From a checkpoint of a small transformer trained on Wikipedia.
Architecture: LayerNorm before each block, rotary positions, biases, untied embeddings.
Training: a variant of Adam for these matrices, 833M tokens, 13162 steps.
Each number is 128 + 32 x the weight over its row's rms, rounded and kept within 0 to 255. Layers, rows and columns count from 0. Numbers have three digits each. The size before them is the row's rms in percent of the matrix's.

# layer 10 attention value, 384x256, rms 0.123, rows 374-383, columns 128-191
114:090133116151087124134110127096125185112153119131099140132149117136171118115127124115139171122133127178110121114061138154148163132119099131162145075146118125162152181174165136161140128077194093
121:163103174045097164114168090144112157054165120211188144108122083137128122145097098110157073148159180156203126117105102159078185125145120192169152156123188146142071094095100124069107110144150136
125:138133101096147134158126183079118083101076185175098150091232136152133135138193136131097188095126210115170133129110076079118120131109108181091107158126152164136155135116115080110161090115100145
111:079142079152164082134119175111137106124123141097096131108170174101188130079128144152117133113102119077133138102141120143145106118101108111093124097093138079098159131044074088162087158126108043
107:094164135137085154177130105121131140092113129089153147178084162064062152151088149060117087143135114157140120164136167181101118119127119151182130065138134184131075157164120178132099105129173067
103:101135158126120109185123126095098053081034150214148153132129100111094121186116139093092145162136166181108154149068090129106157121085109194165114150087113196107101161160089159156150100156130092
106:141129137128170154123079167180135141110103132106080174043145152209071121132119104172099141090101133135155131194144117159112108126086147161179134119166148113109089151178080195068149121124174080
111:139082125099148157133180094118143062161160116128096124084130148101111160131178107112158114083124161108142148069134142154138147133079125151154122124140129077140116148110095150125168187168086139
102:124203133113131071146167117163106122149143144054173143134094108082157118158127133136135111134127056116137076174181099096107099132168113210126140188094105113092143119095126073109095119109101151
102:138188170094103158169155169116077163162101166144154082153098113126144115181063139086157107170116095164120147089091131109066155128102136209144120151132147141141075108114068136095143058093195147
# layer 10 attention output (transposed), 384x256, rms 0.211, rows 374-383, columns 128-191
117:123164188163101061116125112088197150173117088092120097178120122136071152148092119133147150150088136149139141129086159167106145145101107114123076121115126118137137192022084140122185077082175092
118:188090177088126134075134117105100127085118080106081106109128114163177121066076143143064080152159174166173150112165070151110108140164145169154147149140121104140133118185114133083117140133182146
129:084135107082118100131118171116144161167092127172094084109113127159136113147149091134145157145120112158152151065115145089074152197166083216120111127113100201100157146107110144136148107104094140
114:105126154149211178108155188191094162155100102154105125099113106155149186118033133146116145108120185108108130132092118089121188109140147118125121134155112152102159159082089123113111156139087144
105:147120131188071134137151115135150108096154095160144134161117142139120205122176079090102168204130098141096077125138130133150082083168118106119148115168136058198074151185170128128081147135171119
104:122127191122118078123128171114153049132162140108081080107174161144124147106150161131085089130118091123112147077096114135141100149143111121166124138134093178140117159233169116118168086139127153
105:157143144146115119087171099156150157153097186153105165134171119126095109162115158142118154080128176153084144120088078140056108092128081131216122121192139098101075202155075119096098128156102126
110:117086101140154109118121130083130124115113112108127189122125139137122063159212117100139182119098125094110126089152144113126108154081144098122130171126117112181139145178126136103156167143076107
099:170129156145169203167146137170058120132091141154154102119082152080118117115125144184103098147109112107084131161142091077159152174133157155169155174082095128095160128090153152114121130158039112
102:138131160080087020088066151153099163135073114135166122136149132079121172060145104082102088165139118062169077088145160145120171139140167117161102154144107182092092097112113097074179078142124091
# layer 10 MLP up, 1024x256, rms 0.127, rows 0-96, columns 128-191
100:152096108156133222105142137123100108120115130154099102135170118101156063101223148154104144178154089135104113114159211145155073146111110160102115073141173150097121123120120117143144095159142139
098:158153147148125171145112135100148106127091086188152145135152136157090101093113131098126095157122139170051125119121136124151137129141140136150135102223108092118138150152115074193125119123153113
106:101198154099116122099139114093130137111064122095132149166150105079113136154116118104131215133108124101107133090128174115135161150097074086177117112106048112166172132138114084154134103146114170
099:102164141078116180072108156150154158127125108072112090070129073150171115146107156125159150092111176202139132122135187138097113127122111130146112115133079166123124150133102095137126140104119135
101:140169138103089075143076176206203123139145137120130127177119119152113122091129151130143140096180105162097135168091109131113150173129113110086145032161126146171131154159129100144135109140102166
100:144108134157112183122207146131139156114124116110102125075117150153120136095160085136127082094101172135100117113132092110170144137155134157119078183174127160183113076137097138108140169148098040
094:220178095129072107112145134146108103118114093134083166153074119118130077149110118176125110111111070119082113181151183139116117143106142153166092144147112173134132109067167080183136125139106163
089:136109114120104109150178155087178140170197081105139194086136115123113119159134163075154128110100122173129158081106086138171141163125144118140137133076149139124118190189116135100125149117113069
102:173151148130148157131124113111142132073095068048168110117081170139157072075066202144144102139117141107141149143147114143114099129116117148151089114069172152097091128123083060124115107106073096
099:137134139155146129162106101087122097058045072146195130133136159144105110126077200114178134158121104132036103133118187138148073131143137097159088104095132121168132100141105128162130149160128093
099:107057098130096082119154077170194142071105167125080140095163087064132114077098113155101149083137104113078139185112150115100149165162076079121099117103121161170148129078198093115167111147148089
103:087110154151077104159132130124138061103137088110139123072115160173100104162121106137087087157106125123108212102137175111182142117107126104151130090110125187169164113123128137104102095148131177
102:112141152143102111106085158142132111141063076170121133091160101121109105060133181119204120105088123104101141151099134134109108167109111174139117144142113078131131068087172146091104185126176103
094:127177100142171154086169219131156116168151169129144121084194142164130110141078137113121152125158102083127156099103138063158081142103100158165121164097118116156206123133164091176126117147099133
102:097138136148085143165120105118109140120142091122136129122118025106109118092080091165077134128175113095136157111133111104139152157154090137159057066178164181168153080109130093148149065108180129
092:133111136126083129141091070095107080184129068155116106184192135162091101133125131191110133112164173141081169115128090098129119137139182128162150127164152168206100117101141123113115075109099122
096:115174092074090112080131059109153144132117102067111123131090158111170091135142120116112155094164119114098178168122112076172126163168132203138140117116132165153117115116157095069140116164141144
101:126132105139109147164162122161078066126138098118192120179098082138127108153136125139075187107120127172182146127137101167158101145212119148126135127147143102156158154126132136153081173155166182
099:107199170152146124158120068158091136146104094168150198129177137133140080112190099127119128189179120168169109195149091159160164152136098070122088153151179149139139101135128155158147143125128122
094:127139103077155130099132086077094146136172074121147128127164094111198108158195111164108116094158133121085167141136165146147140114173081145156100093106150144120123068089091113081166136167104071
100:119124155088167135177113122113139176148104106140135143095121089206141139068136137117113101188129157081072180115097174116098135105140138150125133140093088153132109123112125153175099062144119112
100:114111193184092199124096142147121071087098115106107099111166206094137119113097113137126145139163112151074134168135116121157076139136133148081157109156132150122224069179182104160107101164101149
098:164207176192096204098174160119091145125117084109196132115174122110078133132095120155101119133072198159134122081094127150129115133146158105101125107176166138140121120054103134120117125101071100
098:146123105092124099151110109174145078095133056106081139132150216121062137166125091164102117124127108110140086096103140133176117131117150141088119193159131134112114105124178098032156054153120122
099:124136119156128142113104114128097173131109124147167115056154144126139150098076147086108133155136109119094180061064158093140118127127122134125110105117166098176108155114118069123155104050150108
099:147120079083157171104108119142120098082141085167087072083163113119084112152174126132144098148207132195144076163194132160115102117151105163162136121137131134173158141094137138113114089136128110
105:149134157138140196135171121154121163121108109156132157073110131099169117133168161131129169112158135195133198128091139138197132096123094137121107153112097142129159166145097089134156164151088128
097:128169105100130148115174103182090141129096137049131126115138127162177094146115120175146124063114113091132124216124132179092200152088153186151110158084136131112105131088113122115146101121085111
102:115042107106113158120109119162124083152083147117147132100131156158107122146187151120143144126157171121117124116109137153178155144116119160067099111112125157158127009045198124113079145136124127
115:116136140163104108065137147126152040152105153160206133140128142107149143139142098099102117114153066162059111113095166169107145152053141119093104099180150081186135085101182108096104101149146153
105:060074192089083151094104118101136174117036121089140140114126068143080109107159148144140145100107138134157157086138133127109122137122101097152132183141096147137120172132046142108162106134087098
096:149131070090125125104114157132162079077182170111083095126101115153240093104120149159124105137094117149124175126110104167126184130131118160133057118113146096127198064093182115141102125162123156
105:113094147132040109098086148125126122088121120185152170099114145086112136129151170148209140109119059150085143120117179166155133110082125073141093046150133148163160101175145132125155075141196160
095:122157148099150084101173171082121150115084159142071165181146115145107104111145136126113098188195074136110117122115209132089107132124072138160094137202123148103158137141150151112149091104145207
102:156133088150117101064119122162123121085141124148104108155159124154212103105142156104130142096074144158138141137144168141148096151117140131124126085101128157179140114147168074095091113162143129
106:132148107152099146111122107116170111105065144158116130130107111160142140171129122169118089134143109084017117123168157102141135137111120110098068104095182145140146070152166096107119074148163161
101:106153159156099104113129147204121100099095095151120164119124114068185135109127141133132167096162124111066173181098195135121127150074119094079128115181078123177125097084161139189104098139131166
102:201110156116068123072116092124158082094109094097164076105095146141145112182135137108103110080153127145090170083100134123152074132145083134155123077115132110162137069045150150129160133121093099
105:108169112108069161141105091139137088153130115158112165127176157146140122110099104122146142073181154103081060062070180167099149145113071163161129109133105155120130111159224132081163140045182162
097:092156124142112101113086141092160185139138076129135105136185130104116108078134211143148126075163130142170115051051210162116144155098128114113119132087074085114165171133167108145191091071138144
093:140089195153137204168136068075125106093129112111151151107101122138080107136141116124126136150155137153121177145107097118126166144115150142161139035156141153136145111146133148147121076135115037
104:129106158112103147149184181092137133061067098102100119121117184155136093131097125142125112136143142132118168142117077140115124174137152122117110108090152154154142152097122149138164124172085150
106:134126147079142116096077123124188050103055120087162132118112142151123117173125106091128134112111135143137089109100169111125122153114136072145126101124110120179161166128094146060168180093190144
101:139121133120134132141087142150103137058106128088131133068114091134117107138158152143114142066104123123085102142121206134107132176104130102087136108112091175176108175120129128126183115183134094
098:145094080126116117150168110114166153135092167154112190171147158122126133129138148123113075142146059127085153161129134179114132154116134115095095099089200105185135146130178100068123102126180131
099:156169130069183143114114125090115149074102085109076137072114122098094124157089192111157126161162122109153165087112147144166146129190111155186125151147073138107117147115113079120195124145109107
106:148139105160146074116068063105174124129092120105125153102130107150154091045170147153139172172088084114139115089102091126172095157148060178130155130122150196155128113079103124142137155084182125
102:127146183116076098220083142123116084134133099132162075103120120157093042158151109135172141099136139129150122200120153103173168186105130129095061149139127172116077113113145116093071135116094141
100:171162144090086109169124108179149082112110132184078133154119119100130110044104115162161201143226180102132170125142143154118134174085127153103113122121056094136177093114130151162120129140159127
098:196114162124114164110089101127124112121052132152066086153115150128123121150196113136091205077173139188103145119072107118153086125093166110126094136122159133155196119224130134091124151143109142
099:139161166125076163027153091116140111193125165127082079175086153135162135111155163114097144107106156167072142181113134154154055148169173116125054104099104102156226115141095130081113095196191130
091:130144105105154132121187193167128157172160121184099093100156166126139138121077179167084148132130120169133164095086128078172044129111100127067115132082092140180134118115109137155104084130162112
097:142131155197175174111144140210156111035132137194145140170108130184155079108133131086114122119068089102067116122138143111156148154083079148169086152144099109170180099146117107097197197132092043
101:075149142083085107100224083192125093111100132150122150173090173123174129101124103107093148094099162190148152074124221131136116158111146092064093141076142141157169091133116182121179165137204110
098:101093164152124166141148108105143152126100069174113122095138198154116110056097136137199153090162140119123097094121102161141148156128085163166121175148144131134180102169110109134139125120078154
102:143139156173120073146107104057148113168137116140153124121145108036149116128154145142128130186124128173157119132059138187181087149165125120162137133100134133136071122155093074173166091161144044
107:112125155121155137106129131150124149118069092097102102142106098119179078115136160120120174120110101127154149139156172131085143123093099125152082098100188181118102100094107136158183067136129137
096:168164135185114071112153145163165111090127154148116161109114129114167107147127180094097142123168117126173067159159158123044173147131087108116107085171135157115079108113115154071122122116168095
095:131165078180106156106119103106143076118112160070149114139149145035144134125094155109104116119118131174146066166057123141221086109089109176094163121208143138140139186099134154096094134171146067
101:108145128120051130149150099122153100169091116115136098148154177099135116153097102108059111135196115075101114108074122164155146126114108103114102148094142162184110115135111121143174086157079131
099:161094116118091139096086146087167159103098124072170124141134099150143110084146107091143138089148136115184097067100144143174093125165131178119083121127159084194126114125129097082099090119117105
099:132093142081155117117062164144118123130099127193145131150231076157119113148167133151160172104134124152133085092121177144129081161055086142141119068171106122151152123137168136121133091196102067
099:161113162167115098099061133042107130103216154108178139131130091127093076148088198101150107134180108148127099069099124112116108166133119170123073135164095181112091144080091127135147105102155108
096:131167152149138192088093147103160128148127124097097125130119157128150053109188116058103124127118126141101178175121178181114146165182157110096138107146103147127113129115135197164090118088172179
098:118095124146108086130186076134109082106115136110171202122084071116126117185132183140124154105111093129107104128091120158150126147126090162099134129119182146123134170129130083211144102147137168
102:128128092135144066127108135140141045102106121110118117099164178126129114087101117086085133133148093143075105094137112139128112116101117135125104135149158110189182184098163090125156116143084091
097:155117156176133072152126166123117158140165112178079117197115100167172087103086149089112179130181100106163063129090184085116150142132102097153107155115113089120189156127107109151148203138114120
106:138126089171196133124078153112127081127154087119112112129118128132091101123144143107052158162221095170166135122107132110122108149102102143115126132176068120164126139142163095099139068103159173
104:116147131143141163154098067124129129142096104158166167160144073178127107067093179117135116138107135086087099136153234188125125157115066121117084110142167111105100091103148066098111075195101133
105:091159102157112142098056169129146141063136123138122151155102137118165125113094116144099154089060140115076140168081157137157145162144108114143113081093119106135141174161196065209152157158151130
100:164112115131107127096131140150139145113125150124077138193160132100130055136089153146133117215119094141090152088135202132107166124158118212079097188146154084146177095076119112143115118123156115
101:132102137168093133147163072081158045146143127140125153120145203084100115146198102094100137146190043155155108186179169119179143135141091108129116133097122172117129135101130135138172080168128105
096:073146203149120132063163112098135089180104069158130123213147137081097112090134185095147141083145172152104092118064146191136142157151126081119165151092162156171143170188145154087147109164062115
095:190122094119092130101155036106135106132138128172151111140079148140153109096156160113171111101108130190105138118132151152134159122100114109201130110183155194187112186120112089110136110150184104
101:104112138128128146123107141090181114084158165052136155106163128147176121143192216129162152116098078116148116130120156097082120127079098142097112120190132139151166120150115108212057071157175164
091:085162168133074109117083139110126098161132108111102120093163166151094112161166093139112103182152122145131183144098166136115109140144105166138139084075101147146149140129110137175168195128145097
109:146105138139175119088127133190134157063133153103093091091127165138126106092171128158121100083125110133118149120129136170109061157149092133129117145102038127167200074147074120092119101120122142
092:147072181103078121128137130167113163115182145123126105112160085118100118144129100141129136160185161231153152139117147154180128145131140099144132097066093148103169136139074142097122194148022107
099:162112082122107132122117107090134125136102176203089133115095097085193098129163156097124126098147087082084126111115111119138120125135149098141121138067089173117118087105099123184102161108120120
105:158113112101136174080086138133142146209182084135078148140126217142166131130115149122115118119154156099127178111136181123133120121144094079139103090134124079187129085112184064142163083165122136
104:164144155109041112148174104179133123130142039188121164171152077120073156181148158120095155125125108156154077124081185153096176140118119138141130114119132105097181099103144093164131125077086126
101:190178080186163083158142091130076112094143098119139123060073102069165084098100134108151133176094120153101156094160139149141087161139088190141121154167161132095084153101160089142152141127152137
096:149120096119074142132122151119153106145147118168102143121196225143190117075113118169141191126147173184149094113128125119158163156123124108218141096145121125102216084078135122096120205111059097
106:136128174160133089174071137185139129161106155087140140138087145138129118116124123129146148116143099149126098124148126184163149133163126112096065052188149135137144174146110083226113078179061086
100:100119126083090117115107140185094102112095107122089101102159085162167087146104066129184141185095120150093135075148132141143130135109123160143041119133061155135185124122112141101166099132176102
105:118192132152139090070080079080133116054140169179160081169116151184130111158140185166127202124103121155119093147143125138178091135133098133105103109153099161164145104093087117172105135203106136
099:091167137125108114130131128063138110149109115137130147127141163132170120051195109130073119070136142129141118131177104089102106166128089053130115155112119177094172088143158123084188177126140167
101:148102089124103122068114099153145136151072119192106147131120089141130123119107195114136109160126115170118093121168204184103142142115132176118067077107185128196155109109161155122093059090152124
093:190090120126120199111155056130112117129146104145136102120146112097165099178163136185115106135110136150132140123150129119150145117127165182174153144077069109149122093129061046129149077077057089
091:138127164139081073107134184095145102176107118078060115161141067134098130115127129131163149160138125179087106128086148196179124134134107095151137132140137161118125161107142116089147125130095158
100:155134117135112160119133054124107166119141189161178139157167144093177099082124110139142095065153148124093150099108130147183165148119074093126097128166158127174116078113124112061162098111144155
105:144137127124113131131135148132109139087114168125155165170141160151146126119175110150159130193113118127094107139097152132132165114111136120157106119157092181103132102099155037087117129123163144
105:191159109124082136103080114141167074144113099137084118131119164141201117146184078110127069074130074105115124118120122087131167134136104164106142148147125155167121131096159127132114086159097134
108:080123126088156154107099130106113155076101120092114132074145128104134101063134155087085169165167120088143130128054139104111062127063094162151105155130121188155110115158133096085113105111157112
097:129203157111094100099102131103144046058081127120089150161158142084150087093138064158100173137137096121079129175098131155134079129096086129091090124052091189117193102124145159130138129123108106
108:197111161132126207113173124149130131166122109085136069126114105119118123110080076143083093114100108081125128135080130161162135133113059154163139126111140129136126119123110106086148154160179137
094:169079140087163127133119201111116112169102083168122149130129095090068101167111102185143100135091116121155108054062160166130123147076121154172137211141154157153125103170165120128073141101123128
# layer 10 MLP down (transposed), 1024x256, rms 0.125, rows 0-96, columns 128-191
095:106148118095100006113146122114160105152140116179100129141083115182136141100138137107128127124089182146136111130121123077133154036170127093172162123166145155170156126104148104137155178205122122
097:171083175113184151110091097112184101149156121135158088153095134140092108051156118150087137058150132144132114161127176091119130235108125096143055101134153142119136192140095153104142077057068120
103:162167159112117078099161132128156151176126127168128067183125151158171153140154135151173178125113127120078082146137133043177152160119104086197089160151186116068107097170100153118192023093120149
099:155167093171138086055145130108134118125120125148061139213129127169111123090127126102187113142106095083082101107118036103167123132098151149133087135112093101197104156165064114147133136116166101
101:123044147137146114090136146132119087088124121089146217102111122169173172124149137088114063177155166135110145089114167130120104071125163182172156117093127083134151145130095162092156114157192152
097:079168100132119107125092191153134134156126150103116142110147114108120169154179173168094148141145081083136131132073115125103153108096187145133132071145145155082097128078095096148097078170120083
096:076135133156110084102146115064134162114115117153082148146105171139142120110142079159157109076167132137174137131123140138128135145149108147168161086118129135158113152151110098138101082107138169
080:151104137142157065106113098152103107124103158148139090148123118099146090077178131135119117136150105111110097126203207087105091093207123148075113146188098164176135057072137142128152064176124165
104:119091123138145103168205153136176059162188150112143171119159121128094132157076117119114088098118145072135179166142105104142142058084150177128165102120176134138087118132162168107132110088172127
102:217100118118098101214093122117090131127116111137107137135082079053126188122126093135112142130138110136172156066106135140148135075077136115125188133114119178157114115081191120114116091095140180
096:085146111127133137144114106102129085157089138158146111063104217097175145126130190109126125152114171123205165092087145121102105162134131104127124076163105156091131109149106159148172125088130167
102:170175100182095145160088120085125133152130118199147133116151177142137063131041131181088059121143136115090084105121114147165130118099121148110118104157089071174087119119165087123109134112105117
105:071157120115110176132139134134183119139139120125151125082107090126125141148150105105123109095109082103135126117156135140130128231138126075115119125099132143183112093163143120128119094178141144
094:061104087086143140200093122098108084172147060071105156094089182093080110136129131138144102204090152158193111104135148164137183095146170161125146132131142159072090086086090128107132128048173108
102:150149163184219165124139154129103090115077132177152156063098121146127120176151145155122156111104133071157102157126148092137128162106106142187133156118073156138123185151098146113110150123121121
092:090194141081127107126163128135151103127135125110121080097164108126145081158139091083112169172115110085072105171179084128092158077114111105129124182124106126166077134141177154052118174167141148
099:132195094156142107095132091108132163157147120105115099141041140111118101147089142098125090129147066081112093153172121163167117188100129113117107153133095130147153105095152123134122102093093132
099:152170091183107133166161118085104166134174141103075158090092117094109135089141081145128148197109120116121094132091161089101159138093165119114164149117125110102124148156161183119170127119110118
098:122069141203179115114121100172114140090119151130099116104125165189109156173063088096139118170116102133059169102148105100159109097182140146086162111115177090096089110111159081131093139144138092
089:127078157155125175137135162147112082127169133070111026094197169127138118171208144084117130149112122124127145171137167093126100083109128134141111129094107079189102125173122138186127136061085115
097:136136126071179117116131117100108143148123137107066122124134159112142204042170108126138107036151148080139140125104141155152157118110095143153168135133118072139147115105118127110140184140179115
098:090165114114090095136205131154134151155151131140139110061099074094075115161149126066198137100168109150114159190164123130078138099120131153123129174117140118143108105065099113085136113123136117
093:094094103092092066074119155166163112143078142180078138138070126074148115184125180111154112140127071165139095138217110127090145196131140122104114208107115100106130131155124161163173152131098149
097:156095095151190166134095139085117163160109124131142137107138115168203136092087160088182124117095115129118111105116128135097139147142119122129098067131130060160135140117125177112116155127174136
096:123153130147056141089141181140124094117144197101148125126101159106120097090129131139122134093086116134164076150147107105075138136064167094122096183158100117110123157156115089176097107172113104
097:075163093211155066111102133070107178167139110084163100141142204148119161122114138171160099102101112100132071103095108115148119096133106166110148145164106093179061128123033123145099149131096132
119:156111075097129082112139147073133113123129210170119160114181110144136141179119113172095119111107150139108119155097161123151129255204132076156162135116139115160109139149134124123131183131128097
094:130106114129105150150125104091158136133188130122149126106133088128122177102141106109104120163140103167104161045119166114113072131123139150116110091137169180122126122126122156151075212122116119
105:179118125160133134157137119116193181087104111109110137105144131146153159147137166138157154098119118114085112126149104070120103099143131079140134167120122107102160141116129147136132133064120113
118:087094176119144123164168109124110079125098147113166129134129156121162151138175094188099078121107139170127122089137152118167144095095074107138121143113105086146129134095175100113105137134113143
101:118093081106166129094160108072164118174108138162111165148123114094156075111126164126126154148150104114107156125136149132127215088125147155127190120128087145170109169160135185087142136118139143
096:164190127110093124150155095112116118186129129207121129135194074129122074191100100104129120118129148074188115134147139133094106131155153151143091073158161107140114099151100108124144142113161120
106:098131102141167211129101087150168130145151134151109109143103147104120087101160156089118145114184184117091070163118105114114115229064151096103156138114154117101077129149076110145171095152136169
093:142136145096071139106136100142090090100151088167113067092112106101122079151168121154132120116102141100179114149129074121154132046110131113177189124081165113178101117134141125162154151094159036
098:083133182117157183132130132129138107147089120113102160117120127061104144108137156127128165116178087077109151104112121174086115191134168147109128217088077104128082094081167137172155125085123196
108:104167122165112102139063175164151187110128100128137089117110133109140156141144140104098118097106133099149164172079158131122096118114150159104090129101130140163186165181132106105099094112078065
093:102132125145110120082146141149116151179178126151144131097138147141101075128180155166217122070077082114229072101128122126149126126095097148156099111126124085083139150116091106101110183147128111
101:071148205153150129081046154158126137146123098093198090104102172153116141165112141095132093105099103146117136150073115132065135186182127137098151185123091099155147112204120145136110098149120076
109:166104163061141134166155204134095144147137125164138108129118142120110160127140121143086146129102154183142201200188081145098132185192157167145133144106128134137171080120147074129187085165115088
093:126123094121189130109089154096122120153100122142211148122132175168161143096163082116155122163108139122148116141145150122212167063177133041097122167094117151124122099149150085137107162182108135
090:071144063134087086143167130117116143129160091105109168106136138106177149163158157082145113123135102104104140134137157098123142104103132129099084110157139113104164141045163135150151163119072154
110:183122105146127175114080142122126155104127144096135083155144087152060127109112140109130144148106152152119152153164090105200083130144100144164076096109133161127167053103177144112096092145165051
103:124065161133155109139137122134063185103098112141117166112090083170092078091166125171143120154104164151102056150171125148165125108130137111084151095104070099128144091097113099112171058081073152
104:126153139113104073126138137104135102113117108103091106097197147093101180124175090101077100112112141143138150156143089076090166070203178164145117119102149067160196149087142180124072129095141101
097:116139044172132137149069084058153121125162143157125162157120118098110122149143130160097143141152067095131051118114122073121137143173088104163126083166078140107114107116119149234149077121095138
093:054133161160144174130145129129151095206120156117176126108120135071142067108094117171180134147087152124108055150134143106114096083156086135114106053119131107187141066101100114126126163149095202
111:158150095125118155111147110098083160130097103114147133143126127149136103129126169102134092132107171093160143168114132166151125092136113137098143098175092148144080158076086132097081109102161146
107:135108165135112080130163107169145121102131148169056122160104151095110111161169150153077081131152111123136146140088163120110181068164093182148148152164197126160166093044143133087104123112113084
098:101136158108142144145093106105118115129137120078171090069158133136131133140143119185121128120054066124139106065141183136144140173105093098094124110144135159166123170120056081158089026091166117
099:103105088141109175158168146136128136134124134114165118143172086056151082181091109130144175151123146143123109092151147092132163062095131171062113127142073127053138108084126142163188199166109081
098:119099140177181065116093126155075168086127162122156114098146137079100058129184119136132148137133110117152148147107140122215129090111094090110155125114107166108159113163166048131194120161115152
087:155165156132162145134127117110164154094133148043093151113113111136067082065148126124108127146093134118128160161193143118150198148127109178108120113143122125076115148130102101133110172115148209
100:154095097154069124154129166095121068186174129144151195132108120213062141102126174121096145111130076150117166116103107142109092049174161136139129123165159119093084072118130126149136066093140168
101:100076076140122159113120138125181127148089115072161105092255153104106154157062131092142139141124135171182161106157135070139116072168161126154074149151118188183090125126133146000120081153106086
096:143123151119079121117128118208105066108203156084184149126081114093141137127190120106142078114196067087139114176171116107117150156119194179075104092092065157136065153153181106105118155193109162
100:123098146162124137079064162129133119124068083140149155132097123150079136163088132134148113060107150176133105089102144127131158027171061100073153101064110081177115125159160102056048201166186115
104:179109053119078128115188134152143148136128079139170083074165129175140102111110150116109197122128117111164141104059088152089174085111152109134152130132138122128117199088119165126067107144140133
095:114096119169200138126092154151137163105150103100088137147200185108127104137161090136108174098128103047098115106124118172145109097188077134157157109104082152117105098104160149171096119118114136
088:153124147037129061158101168150131148147092093151085090101120114184119088120151107158150122157201150102166136096170117137096137176153105126100095095110092119140103078132121103137103117151087147
106:103134162104118147140131143173102099140157169124079169139087114126128132085092144162185109153141146171128103138166157142157045141147167103170119155116160161131111115138114113152113120121125050
104:097157125114098099144144108139133130161113161113133138148114176092186115102083134118123118112133146124143095135142099103179139255096160078180125140156137112151092104102083096127123089118155109
097:118128078150205098121071184134144133091085141144146127156068093160123137121213156113171189110113129112134142099140157132086163111140137153139107164065169143170091114184187115100170100088162186
103:128125094129146135148152143150132115187147159202093095121144112130143183070134101093119081149121102111096171150131118092102112060157105146128140125075136139151136092173153174117140201157094133
098:188119144131160144170088145198128077104178103129142161108123151115177150114115168166141147086155182090186105105132161115136114059156124189167145127075115089131155147160136058128145097115142151
098:128122107144098143035103163084120138059126126095168118164137164104136159119153159142145110069110130174121074085121092129160165038099112086182151161068123172154094167155114159145132103176136058
105:189128129151112113134144113103102161082145117096149144099049125137154140108091191127145118143079121075173166091087124122152139102177100107184096081125134181093148110100185110161167158136132124
098:124106122112056067172145077115128090085113135118171125149124110188086187144128141102197094146131158069098166115158097170150128073142151144184100120165122129099167126107176051134087162121163139
109:162111146082109161098094173097158150141123188163141101111116182135187163051151109137149152092186140142180171094087069148156152090152120094097115101104108136154138105106141113175113033147134110
105:127136078082060118121079151096111093142124125150101147135093134101126129116077106134111072131198057188097181149168142085117142044130174165135120113157176090137093148140153115240166124086131139
109:075113121110151128115152148090164191161101054183114142152144109127107140138163124104129169073094094139187137084121094129099160054084125100040117131102152054130144075067089088083121145140075165
097:072098145090071119179152129071171121147145090137145171097116152173122130086137107147114204101119156101135089142092146116131148102136110100130147131140136107089066124168140170140069124137173126
104:137096188145118160145111159217121177138117153100056190160120100125124174084099118096150108109167131088122161094180145117107127132075135104128147090167114072128108122199139062144119145128135148
092:187149166058150120156084106165068094084134140141194184137117169126182097152149068129079206095113127105205127125147144152121094208095145110146099156093079105087154100142103145172159143156138153
090:118111106120097198113135148132097162083106106090099084102195110167121165118145158157089164165090113130178182148164134156149114050126133098167135134137080043109120080157173144186095102096154132
097:129122186165125073086138120140132128093109107111164096107123096149107159112065166139138064160114119135084181122175081118131162162151111127131111119110103172087179097161126156093165137081095098
089:091138136110138132129142123101112162148124151057134086164191172147107120098075109164161101151121120148062112124098116102126146117105134128134105140196138151185132125115087159132137078106109100
104:120119113145098147118120097146120121103126117133156137145147131085149125141145089173143153115071105152072122152155145062101113108119136077160055171100173082093100126205201141197080101164101199
085:071149072102103056118117121120158134168077095121121118132083124089164094136124195099117094146157100118106138108066205131121191169138131182141110156165155164081156168082124083135144110114137089
098:155125115165112157086184157085139149154143137178092111099123129135077131112116144110128151133122174179113086154054142146194118197190126155130165123129130049133104130097159116107149110107084130
106:137126109108104080128138106110128144077112141146110180173143115072073148097096093153108181123149115134177089126146143089140099179103130198101129059117070101101090117097058174155085059080135147
104:125159108093186147133153141204085141163118150092171124077129116158140112166161195119136163164166140136129057075130041105122194131096125136106173135152060126125147158098146155114181147101119096
106:159164121140125102158121136083162111116049135138123075133142135114148124115121181082132085118144106183129139148181089137076140088189174148118138128098160114107132154146117134114117104133105130
098:106158153150114098158109152146112141165149113135132097117146112066136133141204078102150130145087125099099069174114137161107063056110108107096067163083100115098069156173155099148152123226167148
106:110144069176161129132086136095140081123179110123088098104072142125083139131104126074100108103094087145159144167173147096114068079170151140133146211099136119137077089127084130131139163121142116
108:101157126141175203098125150195137119115115130102147141124162156107106153128182134107065178130130178123138087134089134106082123047119138111115154129110147091104161074126140186175133086084108211
106:108142094145159102153163068070140177112125141086131132140083166104110124104058103081108130177100152107128131139157104133149118105121113137133090120197060155056151104150119216113129111163101095
097:170141131175137138079103140155134131116138151065146109114117117106136162137090131138103081097146071157090131127144064131227165063160160165185099118094181115109145182119088143164078070136116093
103:096179204074101142108097117159084086104125133102208137135103141090102173112121135124104125100147133134199178164103075129130077094116128121140144096135081084101076126129164148167140177062085125
087:081139149110115031130102181127142163122097133086140126117110137101112131084152153129061122096132108067107096103123143166128138170145129110077118081113190166057210157118168126125145104154137122
082:161141149176200143171087095094144115101122126179090103147098179101166130165109109127118124089083144077143154101147160128043124124150107152176085104113069094141084095136140179113126131201103124
102:094157146117123104150102129125180115135133186131114140159127150104121174161097123151102133061132121164093066178157106133067125024142141110153136147114124108102129132151059154135161135168096098
101:118119117113161136143118112131144125155117126121093141113124151193059099103156167130073137116177177190161097076142098114070069117082163110110142144167192177099150127194147137098144096144153158
107:146069113131126088125057128149132105117103113097103132156123090136129111144157174122115099107159146140141211110139138132131180091144093106135138070160097077132149163121119191161095145144140164
121:103152193139128109121091129126112099069134153126097140065169146152108104168159079121144129126142106154125144110114154120078066255196105088139062157106156156080115132140163179101131112108105102
095:101112116099167149155079088102120149142146151127105142142198093071054132179108072132143088109181157133131165150145109114098124054131170133085163068133133147118097118166169132139173160074151137
112:113163165129111107149101169134185138155162090136202110185171142192137100132113135080083140160139196175140063134168161146152134119094111173060106134137089102116105129194137144133098131152092052
097:103137143158160142144122081078165148140133140128154092172136151118094074152158141092153146176130107137139114157203118148201080236110125052120119093154145076109124113129124130089172172163114114